config.yaml
n_head: 6
rope_base: 34300.0
optimizer: "soap_variant"
doc_mask: true
dataset: "wikipedia_en"
Each number is 500 + 50 x the weight over its row's rms, rounded and kept within 0 to 999. Layers, rows and columns count from 0. Numbers have three digits each. The size before them is the row's rms in percent of the matrix's.

# layer 10 MLP up, 1536x384, rms 0.129, rows 634-740, columns 0-63
099:459499575444509411578530505515571519514572477487598490495494491482541537450534512550581479539572615607512473540521510417515524566580499484580557437489474485526533426432555451468419543527448489
100:532420531465422526460592532427557485482465491494493455449524506475573428542554493533480435566511490464485513522411508473408550511435495555558462509423483544630504408530480500510479620624515517
092:469460529464517436527508470503532422479518541485527540534476493484539508456485451537483524520534530464557567506472447472563589468500467527462419455565452510602500529495516500529449455537596558
098:507496615483487477576486525575511408467484524522528481506511500500583548513385475481491422470473385498552473463430521621490480534490527473504447502464466532460534529666473442489531451504483514
116:521477526465586512448518497539447498507500410509492441506482584484505446511481481547563524469392456518393518598512524428548519595399483527554518585539471478496458429446419501511527498536485478
105:476512538499425524467509441508539557487504484495526512467431468498387469534504484445475443409497563603500547518517489544519506484504490545468530523554479436560499453468548551613524552552438563
096:496469378568477484491539519411411510448517455515486502551535492453545418489497555514461435532505454550471543542515542483598444526494442535453385548554513435557481473539488434523489475457443514
101:475471480551491484480514413451489485446481432494467551471472538552504445572498501578496556467529573497522476565507535531496480457567513569453538407432484546528505552503537478566482495548398516
112:443540516510535513441474482476538665522485459544506502448544449450408580503496560534508443477425554454536464446425598490440479542548496457535536437578522416389447518488489499553515469559590576
105:541507539441508402537549497502463429494491457487493533469504501512592515583432453525453524509473406493505507482461497548472508523565552411544568475420413419465584499498594413531527520450488470
097:553570543442512477475392536467563473544457537546507544533478511468492508447545509480523425536465512484496531509502532515467464500558574417579432525424487454397547554467569462510454484471487499
094:530496458521519351479427467573624474459522461505527454455578525525495404587564443520566594486523417539542597462469417438550496529462548486497434520401495526533556420433577452492502537517479502
094:518600514479488494483467441542546478492529560475493483518476504451429506506465491486529499419481516517422469402502487422549462467406471441478504488589602524558579546401467477514415542475546556
097:460519440507554482475497526538581440472441466509533534471537452542546494491510402458423500479575494436497458478561361602479440505525466444463446500602514462459499408593518500500489441386544511
094:518502469498570620596564497409578522471507373533475483578635514504523457469563485473539545492590411508462587524501467485522509543427458457380438468557492533518446500520516496518507516570487489
093:530485527518493572501509527454519552525554495488550446473525502512612434421416500547493542466470601521491619436410606570459450481482595492429436529391548509526445483467478465426459556524433454
108:491545494531597428536565417513432479502431507530479493509509571459481506507523448520437392466463504523561443511469550480481501495505450537516471505650435581365434464625686554521437559498449536
106:466401625511490463515432531468427522530492449457529515443461582458489461410476556561453381488496489450488496529513494539528516489491455598515642426485550369496482442536501544561557455544478602
113:522432479538503501514534420442510601535574510513372511490541509455492511468484548526460475552528587533527570441578388464487554571575467538470553561577425488463455535557486463500544531535550445
096:465523595596390568452413525646513481442453492530560501381538543478475479516592475533603480450442449486491435488475538506429427464473545447516509605461533459510517417463543544454524478456400575
096:535490479534441484492471523477533565544517386567559546548421449512510470434550498515414584530575535510491460497425483508534480509526450506536511465467449467524557467442480423538492429484530483
102:520377479518482516496502602446476439603489438519474478508506540531468491563530448550456472488507486501435539428635445477504492495610526344452480462425502533469541405594466535514493534560457447
102:521537496489437491494476433505504530557503566578477566500499593453528491486543512501623654548492476446512533490537537533468490509399441500481489486540540456513456447487502456520548460538550456
100:558485517508407477541421539554503479533432363509522459462500416495485551555524543568548345482557462481560428582439489535524514508570494440481537495574466434516551509487530423514475565498450477
098:473574478554519544526536505434565521414425472464464541529509569582375442582433531464590448489491469467493479539509537466519488464436497521463534555572483419473392451539540540502467535460459455
099:516445513512364544465524565490510423533455553483482609470526444461503559477525494443516514483557437449506499523475446473441483532559490543468522485575541500532533430481550516542462499573575451
104:548505465443481516526521498485419457447458488539550569457417563524492476513494493493471419525503534500535540455491550471487475634470429455473530564482433556553489530538483469529543554573446439
108:535520539411492495486477524427520450502485542520563579549382510579513467504593531588461492453542507467521504490472506446527445447433482540502452562460554447467508472496509479442516557530468472
095:556591524431455504551494499537536529453565577462482534453530585579404513507536390526536569453509471520448541461524579468424470549519452539457551436447434457538474459569457485442477521483542527
102:490531521472562494497389474452424499449532581544497420526511576604485549527534489538525455523481471505468471483540534518427519532526530497559559526558587521524461488548481529461539455419527470
103:514423520561425450500573524556392530495565492547502509481535574500489529525680533520501496446503489484450488520488534502462539502528499511518451576502609497386516492579598450499545488475521480
088:419445490527554432546509593369451408464533502508537460598453552517542405496555566551589639465437530532512474465504555520578539475497459440517589539415530475528515483512585402454585530629579526
101:471508477559468502516552457470503481501486522421481482542523469581510514420472401502583468457485507544544437530519475534498511465480461426470489444518518472568510407465487523585556481509436536
104:566476527535482449486468434513458504560518630512600493501468575444540587526548491423522464527497537474481490446487536441488469560457528436569504550456442454571524498490519486532538629550465580
097:566523507574502500493434532457497544434497476528473523516439536561417514556459466483428611412488605529522551476496510472534499487414526517472450571509582480545473525543474472481483419537550498
098:485598507420525454541477372469442505432471565535520585425519529540556485462629422404524538543481512495522400458500472535551485443437513520575506453489448512463565484470478469525510509492480433
095:537469460410557539505489431522532487478502568569507521533364502485457555497407401505488507519587485405459519547465509491489510477518550562456465522548511522514519470498473525488537489383483530
110:484440462518467505518491536460488456491513555565496470482468488384462536625476443503531545490430526444560573422539494540562516482479538489539566453445499468504522586542571415542559458598577448
105:553504542430545487467489531504544428511504436510466473594472478442563508583470459416488491496499504561566513541523516592594499455551553505458541542445433458518479561459526374428466495483521578
094:432519467526413540501424571642430411444421523522516535568516489384448558584477475511559478463612563570495538504579476548508494459532522559532470517505478491500616452502430483486459541501534531
099:406514537489454560551447570505495542581556482528544471454483507383501436566486522601614518492476529402502572526491536567505599464456511501508463459440455474441496562487582457472457567426497500
107:444444401460556572550414416499489509500468541547639461589504578521489478572476463421626488576457500507442480478596516541495438487517534577445445483464445474517497482521591473541492524448452483
105:507412551482534602499471439575455442573520514475500487537475470503559545493526462461417427434549505480517556458481521580522487505502501463550468521514570478551622498497591442512480494502559538
101:525483556514511599576584534550507489477467536515540483487531532492461461608464371486421528404477544521551531496515518451562438469489480495531527453405469495405474565525497501499515570488556426
119:486611535489495482498546545489539558468551509459468536416568445540520442416586486556497528570502520558479505515396510490558586553515535468471523446433500539487469498546548477541423504380500517
108:513620533492516390451542568494594469485463499490446447482501482424492425512545488516508489532585457475391555433509437458539463495509503495578511487353493480575499496514463446461533489434508406
096:513470355500559524497534482468401441529530482458558510478495507460512497547524404435505476453529522451517494549545509503508490434475475511603435521539518550465508506460556549541509442444597458
098:469497411516536458401506426583549483498582415624481394584501565528499570504503562384492396475526466510495438492498465481489524485474532443572568466502462482597448521649468483473515447510478586
096:406502473496480503488558362414488525458491405521439455481500589486581533571509490484491570473451563592424494551542530468509525517532474594545486443466475457447567567511561389477510483499445426
099:506473504546479570430519552443551501550408473448527544609551544433532581530458423475489534536418475487553394592555469525514434605514518509469452484491512518576480510455475494493438518401553447
095:517615514550545480452584547547569453519426582543518504531446547491480431547575488443542545483461503517489474474454513485504490453500551496507467536551443452438446476571485498535610583469484525
096:445463491495403458460517401491582435508491485516512503536468499539544539509506570605459539464471580449455519508537489418537471520522566576517511454441461416474478363443486347519491527454517421
101:460565411548482436472580540562569431509501489523537485442483560474470537467417444534454522484501439493416566449559462555503439568588475601502499473452495494597421462485434419486487605379459542
098:507524471491498335458473536468524459567475580507526630500486496504522586660484479497541426474501523522429464501392483470502442493478445493591451445476459587528536519481534440532543506540473465
098:524501483521519555516500514509616588493439490464433542486558560466590451509455541595521473457476549493549446544466525500468496569484563480550512519576477509442510434474562507417506442393468579
100:524663503560472483498452544467489502457486501422572535523513444497569562478459544546477544365485549557542454515557542536518527479433497425418446517466482513539576507480591433524461451497562612
097:574586498522564401437416490586560467482505544482529479437457456458508585435471535555531367435547487599477471481526481497525503465488437529500499498494485537503432559542536530533505511551525511
095:442526454400468493468461433519569519605500455517565454424478451590510542509540538538465501479474555573454506487465526496483415467496513529509532509484391466552500472510420501450562512474496551
099:475572553471495556512502600490491452568503561555537497441419477424452575585439513514438566466545555402417601497489510441549501414514460518536460537563425562508481467535467397518405519531485511
102:423479457570534543444473556540488410464488496510491520482426463514496533492426509542488553408595524413540551529470498486470388599436562513490444517527518528541463511446512456548516617557526533
086:492532514593488537523427475573517448525512451503455540462432416422506503593534473461503556575479555494501404501425536513535506580430471513592519460545482436498479590468452481549581576508436485
110:528424473479541516559478557553400407490549435462498455559516596459571483498488525464495527604555463420492555474489445445479484506510456598541495347507522396543453424450553537511511482482541527
102:512462476454478436554448537513477511466586496506478479453466543572511468399467597500536458580470526595551401435463510546510521387486519484409537468488489497541569484428504441473518489507436426
102:372596505525528501488468483591449419512465489503463521476544561573495464572538595579513502561572405379449566487510521475451448526536525472490502496473436482429508510601566506383465443452460505
100:487516512590476487496484432432449439439560506427499471513441558509406507560466521572479552577537569435468453513527514507610468422434521482518473526536429475477473525528537524491401493536460467
098:454513470490520535537412509509435507618511459485572484394431522516558512541516552531439537447487462541538535427557543446508537532460502503429520529472429465432447540451526450502455547512471476
102:560571495531396432424546620479459505517499502558445527462459484447527446481607541469508549447481517472551422490454545602490553461473531449575460489602481562449469406434438536475441426463429445
099:533537548509532424578439513564483463515524535527468524531526445488460549550582502393496446485553492559499440400466397467505508519481509425498466403439575505487504531474485566478540538440443490
096:467472531481539528458490518462482432561500618420465485537483546550461379462458499519559542447483593536584493508543525411593496587444448459575432556485505467416531520454544477573445519449543539
096:548485624506467458473533389613509510532471492547559508496418470530535462489561477390435421478470523460512523571406517520438475369508511509528567589546461548463509434520503383492572516518523477
097:514563527474524527539568505540468484494459570487521495544532484467481464496550493502476535465477523439582558498573387515457500375529537479495515502471535591582502501526418551551509501484555522
101:460447477455476484463465507515543516421520500505425552442566555478462508504430480519524445498562500390461595432422525573508501585530473485599528507469551461489469409395492605525563535616477455
096:450530547439541413466438533507460449497529442511518502508499451464483644449509538519487515581449528453393536486466502516532503545475481509539385554491439545584521501473525558574536601550496586
091:538487534518479572454560500454544447536453510464501562447449537459491503522543629615510441495535491447456497577631553580568551507567464462517631477471660576497536500446501448552525452442509479
097:598527490438520558558520534465557486425559521479604410480536517484464483612497456543492556490600554531499540529430506600531545561502418491454480498491554472538529486463476456595540459434524506
093:407513408545517514540447539507492544515468543472470440478417581411512482488471558490496570427385479526419490554463451459521438501516413449541486497499585494481497486551492447502442604555430483
097:495576611468500467542540562485583449496505462393532492515445545483389467462517446594501454438552566512442461582476534486518473575504536516565504520485530506517480537412561497519485519515491494
100:605462428518461626501512534444462528554500430494496444502409515492467491556494455416541475623409518534486548457536493526523522483483527528568493493516613468502557560547442443488451517486529534
095:398503545465512393584443563429554451514501526486536479470501518485535462538457421499518524522439522487445577520457474575456482545489453446467533557458568620500526493514486463608479566499560427
096:550431486502528538446531505470515479513443502491529438399527494472438424455522551413427526604510535542442531527528442408539552605472491479451531447480575413529493483475434489637454471343520446
099:526548516388548599581518460507447447491461469540457370538475512431518486471549435437509477602501494540485592534514500544538503543504353522490482465597507470445487459453488444495472542504458544
092:566562510550431432463461519461560524455509531641511448592514493453434483543647600565470489583464579500581420505413533569582437535550465479496416464475515449425537566523381560589556534558542506
090:498507503558498527525432403491484546500475572491487433530500485508459494471595556480422567415484467574447547644590516528476518565593480544549538486620427439487467500482489489509518476577441593
105:470505428482541432492543549513468498488453475559442457503548473524482476440478581453426491503559446510507497537469502431544474564456505531480443497552607446448432499452467481472508449513519559
101:549520490486474516537561454470380570526466452501540518425501464494484293498498472480510512561501486412460482451390516517579482523470530556520557540441601406476476581449498569580395527432474458
098:567530524486537522501476512554545589445564573471536495493466476457415496534489429525552423489449523490465473534538492319532418501460433500453439475469574512577580487507450464526516589457561554
102:418535492513439520566492538535524489487458538502421588601532573513499575457513464539441485400440586416460495517474542499524433550493522549457570638506547532419474531499395525492508552481502481
107:452580546430463486509450501489552487601518494449485569509400492497530505563549520495532569563546490630586516428483462460526502468468497413495437505474482513495470571522480525465577538557480442
100:481459607500478512514467523449513460470462349553499458448496484524463499383502608498497464468556506449490550519481568498559519561513384489511500482570456536449520541456480532569514535516506431
098:567555506479489563458443563500567548429444470409526473504497368526575580502451473608517457466518508440505619415545467476600460530620512495549393503563481506681459376513522462587538487460462515
101:435546458389492531471524561594470420448440444454537553502486546437479498527496481482489571550506614631498521437524503467525411527496610570503593500528474521503504425522448531459564524422539497
112:378439480404558443520457411470529412443498420419477561508487471531512483563467551524493398506508463553460530496484495512470472539456389505555461465429418559513499579509509479511497464484539437
102:461521529522456571497563583549417533470546488476411504419546542497479456411559511440462563472479422540552506530405488414509478548493503461468515487551447570539602404511447463521561498522514483
099:491523446408462526565472535610473523453584503537459577451543497497533675557415405486514533571495557526490475483502527526454460366499555519469487547498511440394488491495499461462487535487511498
099:515523462528527517528499505487505575455552464464547513537484558527397457447498522512366496501492550418480455488541511493393462550559521509547470522610551456554425453433417464412462449560485409
090:428421492437421518567509508518485443434510551575407490492422513461526498555517453501582560464540497448441558415528489499519439459513441464509524452513496543441458575494531467394501508550417444
094:535439422424495555549495500445444435468479457459527416509476457468515435534511513497527443416568499433536534459552578488485471458599547460473569474525513564511409504487430456614573548555491455
096:532565534531407439546541531484458465485452472542458576487555569497518475545526468480599538477525517551440479503444496513503471607532425495474503539486621497525430555606507483562497545512486445
098:443507489498539465472408505521523486422469527422463507473472567436463441591427444523491517529490489583625528490462491486525541478528441443516552455497472538552425391552540528464536491479461536
105:447516586495520506532535502540579429509459617484515514517434497548437476494446462549514465530397463480502580548538518546476495447450505435553403564516528478523466457562473430563487518566519583
096:508479428490461578578500519522493524554468533553517566527593475471472487484553556482624557498459520501627452530452544473457561448471402536473524560574459547484585513504508578503433498515497362
090:617619446443555451475410509441476553514542479549528478487422444410512462519535488363460652496506431520463517504468492409500526567451578471514530453487391456503453487565516490488536480569458529
104:512571453526461409492481498549538471522457553428562500456471566408483521536417566580553561499560515462470549430469447459525502552481490466448451432412462457442427449558622440473523466522499490
099:501455507409461370445525491458413528537507453456471486443558509569573571595480527561568502482460515470525557508564511536505434501545422549546413518486561473408578495503455504394509506555434559
099:533557495446494445546573445533447418451558536486479559557561557542412638516572502511467493450544459504521544462584515531480490493435458469421601561539462489551478520499547528405428433486503528
101:520560448425538526499509525496527547431411540462566428465475508543433497531442546534399532516485478423551562482534520428486467555453379567437530553479617563452531547446510489450506542509505482
096:456484555437494518510489502443460523592482569423609514443540465447497532524529575488646455486514565565580506524510435467604503539502467544451518458517534453490515416476600446414524540459450501
# layer 10 MLP down (transposed), 1536x384, rms 0.107, rows 634-740, columns 0-63
099:470458417504544538572460524446512590515560528467491442462481454470375496427543505560581462447512507493444441525441442504531449603587347476590430484550394525538488448445556584542543556547516496
100:518551506462547485578506503492540480568500493473508450512524447484516480535505453451607586536491508460456524480499523565459509549529551652416446520505512421533572612522568459555560463504482559
102:470605545554494514593505517529469506534550460522485433500477437504479527526392547543562409495521501469495443521535505444508463441552560423593486604413557512608512551557473604479469519588490519
100:563524518549453458470462511568508415415525479424422567462584600497514488479481409406497518502449539522516504438596407479543502550367525507533446479490449580554554555487441523526508451444475579
116:464495537575598483581522501545568543439527538465480492486467465520447533446528475556482463457586473498507483592370558495458479450441419485510481579463522447548494576491421615426506525431569474
104:504504413480557411590464442618474539471595421530551572543529505502521477518528483504460556497474598627490461552540539478435539523567469508505537561458488540544434502612486489601439477458401552
095:582441477517497557517520541424536594582522542458441515410521485495571526448570531486509483484463527495536530500535520493483615443490439376492509453501482460528436472503544503542473487582521457
104:543442428557504552452430527494398511509564559438519454431548459449509496393528444483499461484493468495521503515502444550536554468534498486448485466444472524430481557497475552484451493481492405
103:428445519476605556488504464526539590473477481507468525510564501494511550468555423568457510503563455575529501560498531484479416458441521480521540427564634511527471477465588529531548554411422541
104:454508468490550512515434570538396565529450391472552455506515584504404528504463459560474459464501439448395474534474524512483561467472513488417519464514564463404479449533489462656536557490372514
099:500542530472507447463451503430520503458482468537581401627440505437544528523505491484493508530556505584498516506445431572456577464542601455584471406528523522501516577528433500473508497469518477
096:543460486450433528463544534559500580519476489554516470391483473548603530476480552507540460499517465500478553447493568483496489548545481487492439565531477500533518479462501435462455451394571396
091:493505582517509463580501433469475479471539541471532569471516498555491474464501593597437506549484445538538485571503494459511468472512441500519582500440501479450545584541432424499549569463505529
095:522602553515485526520520532463535562484526425487528527492455481500561521394440520498446458502465467588490520486489461481460488528488507498514501554457444496380540507494469560490535506570412547
094:446489557604470437465516522557508542556492507494390508479448507553489414528480456464498448420375593489591474462578521511470444531556600498610467465495470491499521569566432481516508519548521540
097:541489455505486522499495487517589476472456552539494516510631576456440545516501430514493490539478538463562502462499434404504463502581444403533532597558473384501468444628422431495574438579471538
090:552510507511496459470385472520537530546407569477535532522549435481617452496395458579499540480495532427440548457562510585450438581474483499489472499463584480487446563549397475460604477380624411
100:558495501495497509504606525488441466518441536544514557562573421406475437475526509416521493440495523453543491557465502557457449500500546482486530526512398573517523519462539616537492504542541466
100:475496561449592481465538502546483476492504546570610640566476482503569497511501500522511531494483482382506514530441562553532484440484485379525500579467574510457575474428460527549475505455450553
098:473485499471530470535508563485568516576538510461469461514417397472434430390429532461581553499488392494488483460521574492460494419498485494519426496413524455545592478501540533507438432447439566
097:524519472544460540511578519594594552506562567602523473467519483480481572497571545451459484515495496506476535519477459519578545492436553473538485563501461623465454563584581426471496566469458594
104:451505442523466429521501521525549504605514574476366493504499466498432479416522523537528477565457469544472577440512625464549598477542459521457388566388501442479453546491492409509484536477573457
101:579458533511538392472487508577523431530446470479451512456500523458523430560521504469588548485503498584373455453516509465541424470610546536586405466467477427528421509514545501590515573516503513
100:564480498579456486493528485448586444489566576503489533563475433509436527619467483533596602470485484431457414476489496448456573540353460508580489490528550441468542510559452539476477475460466541
102:539447493476603509429506492496534487537507487551507521554479530483513501561508508419553625420420494548392565573447430461387483493546460461389520536412500480410634546557521512515486423472476524
092:519515482454593488502532428557573565564432486545398495477560576499587464502564517531511453418513488499467481481457515496499447574353518529502576477592534503499570512484475518478667528358532604
101:517478484521528446473555513512557529478475512477534469472532375568392500494558441414557522517434421517510464407448440548521483507552509510448476424519564519530494518520465379524540582439466504
105:545631578425422606479500595516466423510463427461578477438470430475473549534475528535475514525606528533589482476487495545452546507534503597465463541487507543496426433540470535455515541510504483
096:468554424545445498449513517544500493459569445532504418482539473457516492495480469408528517491508510465577483472489488499465520538519471580509477345458471508517592599451558619519503450460480542
100:529540540479572536579574595533518478472507439570536479474525482368431533469560505564519536539580498540510447497467520493481414489591508566520429482540493400448489508462466524488555582473562506
105:455451486587485526470520495467445497538560494537559606509492552551492530419570587612538491505481422457461420566472509534476480442488427518470385447519568498517496543410485538458424544552450449
099:536481443498488433500536473571497531547432480417560549434626524467518444501529563496547520470520416457500551478482543515476540480477472483520540471489553559537477529503490578555501568506579507
103:529503536534475473484577513446510494451469487431530393504526355555431541578496513449584486485594558480485475526560516576503520417467499444494567544548497452447494506520547563485450507437564434
101:526491481446489576442569514466585473482493468565468478529581581598552454522473534494544497568483505548533560461468438498480536473460430590446436549542495504515536470446526504517517454540546499
099:515458557495453394509438575488528590589494471498540473559547525483537547503484502487454448537460563478452490597477564567485386551466541521573477524517513450420411482451466471486516619510470524
104:470526554503448392479501529527510485531489548493525561592550545523511424464486466507510502435598636559562555473525525480528525491490507566472455510471576507508529534508443457500521535412535533
100:465546454457497484501418515458504469530489474522498481422523455431513511445450554566555531432503519541479463579474540509444488574451486509557434523590542515454552442500614510451433484498523494
103:548483492566545523472552505417474565461451522522531515502485550518530505518463537454487520436505649453431500539527548570603520517460413530456511507502531468474503536450581509486499545439560520
100:525480498486531563605547522449434621475437400485563507580489558543430538511541530450489521543435512420435521560489543528499546535451540470546461669460494528518481423461532504420482502591549488
097:461522465546506487488500468506497452477477473421516507571516508474543378492472463494453486568474487525472523459546540541440550501475494415508485490470574460551395525566508450493433435509477499
102:528469546593540439458444569532463515493440467485514436483460524408537501607494544413495423438501464477566495538524525487494498489540532476477459480532569396545501508514557464523472501396429543
105:509497519512611452421487476402614565539480487497479453568581586510529544489338456451516560431484477479548516472472539526514544434574566534526493524481509457475541498504479590464475551492534441
100:485533448547507510561610569517400424512552536551547502572503556542483481421592509485500503508511470381456467468508470453556469606433531475484533524448430539626425428448498501509576383556534501
104:549509546503568528533566464457553492409401485568409552490571567547512471518525494494478549534455465513487495493583452485499472458425612460372474459478558518456551575562476449480500640586518434
104:603441438537538531462580454512512474539511501531550572467508447545492557360457522534513532593525450504511508585508545508393514455431419429496542547483510588553467497498477400538484601539530505
102:511496567437527462412475505457518477473462553482472485523496513295463533461549416559403465420524442579523538429449517592482524505432462537529472576441536531441486478506550473481493486537553565
097:437512529503533497515435540500534439484489498475511504533523596600449531512375563539532482502454553529545589504528599453461556544511627411610424476464520503461463586515509536495523520592492402
104:454513562557518564466427543437447521550484586417477465481438544364541441458413482545492511575518483584423518590533493586564497564541428508535444479532419574524436477491409391568435475502466440
103:473450501484447479564470434508474526504480555488480556486524431583502585486539468433502462453451530572510410535510471517443499368528427507466552500496485495500533410534495506516547535519492600
101:497395471450518455489512476481533500447498466422570480494475554431464463441528504488437459460448556507535501547542435450490522586501495483555552521594502492553489535482535438484430421489547428
097:601509450462435512445550408623534521471493434527572487426649518443525502456455455522459502517565527498530520514541453471468508513495557488448531496446523469472494511631555612520486422549441455
098:424531531469514499476496452575537501486532534471547539472507448588466438456465509513471562519465485550532535555529534544567524448515490517500542530481443512457578644477430482530517487460415539
101:523457442627459444648450503524512503487507460443495482511461477492573466418523525485512453516545602636522506563561472462436557510580551490497486483481450499450450500432540519547507565472494591
097:530504460551504494465488456447423476545430438538484591502477538518597537483552524511534443463562462500486456503530491546441522492556421531539547443423567553529469511453445457485516369572496454
093:557520512461461478467463523487528449459548531575502535617454504505490503507514539488481484523546444493459526452582586489475489504481447500457560431513542445484525470388432469504590445502484482
100:415527551480610583443565566439558556528504470529530600441497494460499367562438461493550417543523466489483458499557506477433578447511490538578591581568556479572500495462490527606480492526413511
101:459452554539510554457458536462523563430482503505552514533606439498528446518479452479575595512501452428545430435508568473413538490354463436418497525481467602529556442495461583486547525445567443
099:385609499532515500461495555496443486397466476519493539527474555565552548429376506554572642498490426548448440450453456384526465573461490509627477500481592391593542508498501516478543486440448446
101:500433522558469476524440549426483463542496501561436419536426516447456558450407502554483519432553569521530528459504524475442603572505445600444540559549440469540533494518447498516408520433435516
094:599403401520506562530511417543582540517520555547553484419465509555589536555434506542515523564427614471445520503530449483589537460482450576528457523536474476538526534467419428538481546516569492
094:485606536524537478577487438491409487420601572410555522454465567493496530491485486459461500404399471487519564447520418564451562485490419474522585497505530531469509464598565590501490420454488459
101:545488634534535520485482430583513513457560471484465397592548427547535497588516536493467543538550497442486452493510543498480431478555472500569420506517557496602544514554548449568488522541494494
104:591434491486480505514484485465351522518509550505499520482529478457443510471579544528459462503508510509515519547516520492547494486424553455383488475564491395485597500455513460472451460624504532
102:541536543494471384519498497442550529528487468428631491464529639546526564482504509511544497558575521437573424468503588569489529578520508487609389507510539551553473473535474452548548423542506503
099:509541506480458409563439438522565389508558471357513471481445464550434440500511423439471485439474535460547471426489497506516422520499539413504497508578438436507444426518547509555542420557453565
100:538560425536449521532466557524369494541444461550491475551598489480507445580493549473510525481511458561579452488529416463577492546482513489488548524493464504548442505420467566561469602476358487
101:417523474447415586371459436479436469556476443426507479490581545519530587497524424505504482435502494512475592521522488498526582534375496480576448498498453501504459464494502475504428492487573583
096:521492557514555467496518517457462458534502462513487509486536455465397489467492463487531486433520449577404428549514592560481537468483550498471433475399457474515499557557438489519489554507512489
092:549499519431557511537546519547525451475447557495478523469541495591547535417497473501492548483525515491427509487529558529443476446506476557429564571464564448511506495446543461452484507529485553
104:475397466424543474500470463544552443503537575440513537452510565475505415583487577486587578556470576400534503476496532513422467486602440410500475427479572477521499472445498550514438450495514528
098:483476505457456491502435524419545533441467470527516590486520493522494558496421460441410498405514467482514525466523591480434481550503509561422454562519581538471506499466428463607497496540537540
095:543482532479489470472534453490507549447472480523438483468434484498513510472451452509453480554526507435528487567443584482606498599476498503518543558535437510504536548561430410428424476469539443
100:519513499487499474498510601617558506416430504551581445494577483541530561544616500415489509455453519431469487436509504515536415552601481517527493539526539448554529418550481463561496520557486544
093:496560357503561546480471453534500409462492551509533516452432453384476488434501533487501448466497543475603612571500520525436450530467541509397471397523588522500470429502490523525490451473516439
104:485456556462425497447457491454490544532477524487468517396417476442483548643500495523458440627512546451449505568440514578474444595569456540493571491543457551519515457505530498479460559520523501
097:515519466487459546425486476534463518382493430476547415557452534561460527537398379568523559512469471450512544524530543450527539471625532553535399532522470534431498417553545548546463484531521544
089:368500481503491533539424430507464467568495533549455484500471542441527553563492504422471472462440536508509528460449564472529578446526539531376414606590520424477468429558431380544549425495476529
101:497519597515485514421559544504501521570532422489492418440489531510576412509467533583560546512442541513496501542492506407431503436543483538508448524513477437542504545565406533520502415420534494
100:607419522441490505510545503491487464624444552480472557519504502541417544502425497501520467485525456512525518487448480597576474532445518542492507519539454405491500424503465426513445447409487543
099:458494488478579537471536434641541423516565444516384570539487542498500470543574486507564446578540495400515475511478522400575520458453510543496517445496529533534509511491505503537534479476417560
099:519469538487411397517486477520597418423471515438465479500556489523467512501474546574530499479572466507533482466504539440511470418630591439406527566532366535562502524468537483544462425509545503
095:462510432501503450531481546456506425494535493514428482474608590477570521473602533524508497474477537561451528494555567399529552540486554500446551477514566691404537512469494480475455469518561545
096:427465521672435470537497444498421478440582437597525547500507457494501519561592472507491478505460486467476531427448502518514519515457576469537478471524557426549483502461466614499464520421480369
108:571546438576469479452453473420528413519522505492509543571559374549486621596507546414488384488470536509581586481516478497566459558528509566532500496548429525475578461528579531563470510437474560
107:547441562553535473611449498539483524523481520450494486492444483443514456460577447456437483466578515523528455514508488497466479412529570531412537502550519579519596506494523503454587594459551477
100:519529584500503480499515593485559537490527536516495507499605518516494514468565474490611463467565473601515607413431467526510502499500480539488547488447564518528492559454447496497447529498475486
100:509489490443534543546504453559531523565459524585469480476505482596474502430477609599481533505499476452441474482571525472534463490563558497514482314527477522495491537449443497466538437481458470
102:487514612483499546538523425493543415443468570528549477537458436506452521557421474464440555506491515529503637458517482435470515511576505496496512486510535455503380471566497506595563508506601453
101:492531467572462455426440539513474521459536451533452491469563530556541386465505422451637585508467539520476440504459550520564535480469435415528508440549423553554421468511578479519548501469490500
095:553538500454475507479513452481541424520529456549514527597495468557448570561570516547494563549412485500411538518505512408456406513455473455553464492446548599540470501473461491436512498518521432
101:524497539572554437461456460584527529530472487532497547506474475479482536438525412493569474455472554429519495538481459480542545452461522479523553475445554463516596505479442344548540467454536574
105:467550423460450502377473468438484476449545534421539470546580562445398524527510595500503529420478420445571476547532522480526503558417529551528447537567518540535448496538482459465566573565534487
100:510510475541516509476557569495563496502570469487492563567463476592442469518487591570464515547492545482511496464481494556483574492607479481533484485482570514546537448582441513408437360511561587
105:556520431511526532529532548467448466572519508509515473456484378463557490594399598473476471461488576461479516552461441482450466587385433482419489549565574427613507508549481554472428518532434550
102:510513501506432462545536550528478521503489548492359457482536645473453509618481588522488549497453555493618483537522441475545591521618536427540491460501534505469554531538580512578401518505441417
098:519466524528551547549513535413398561492475537562451482478452473511445552580512479538499531546536441456503435575506627496506521439570524515626506434476478458533390436498430521523591548462479464
097:457424575473450477567472483395480444570488469523462538469423488485568499472593502514525497346440480475505562373421458480623486488510512445498481548503459537539479448659569429509521625472453470
102:501511464442444462439382679571487609600472504570538507457519498577431587542473474467422519422453561475488490485494458462423533455427467519537475531520530590432473503592448459433466467533508486
100:409550486533532511439484464598541536561519496466454544533488609431571453536504485410527492499510414533502424497569550353525424515410419548519490540479468495476450442499513514619439527513543501
108:531548552521513557495517564473482484545450564590493538471430556592571484472556539487460481496554421499542510433531493506582612528535523450408436507578389591473433570419410543546558455501426531
102:510509561503457592507550466433560416447512501442527479553551508523569476488366464508381462577481485555609477536438373482542475550485492567581553462488493512472425473546459546417533511557509581
097:506445495542570478496468382541519489574401510539444448495526494475540495581582500430436581526545524520517500600505539470443497450507595413464467507512439453513557361444524520533490516479608506
106:512548531533468483454535414368456487547459454532467416516574397498505439459402474468460526460461430524517436529499452425515573560456420452474456521383494440436499512488484452422474461503539486
101:511537541587493568545503489431518579592530435585464509500528606457527515585567492494436435387474484465487449519520516404376506562592491493512457484457426558505528524516503554562467557505511517
100:487394531483497409603520483492533477511460445499492522509479548438567576534582488439550494407502525495541433477517505413453565634449556560431531556475495535474570403482528581503433413453449567
094:477448579516542431459469513492486528528536488492514460501471442513459607529471511569569517580486597501428492564412422448560533463428461451605451473545527579531518455527462421378461552523460586
095:504619520431459576578467490503487480544476432508385458550409563523387550435462460416477517478491472492477499511486491486479469587409462458565512577535514419440473568537570509482463476469488520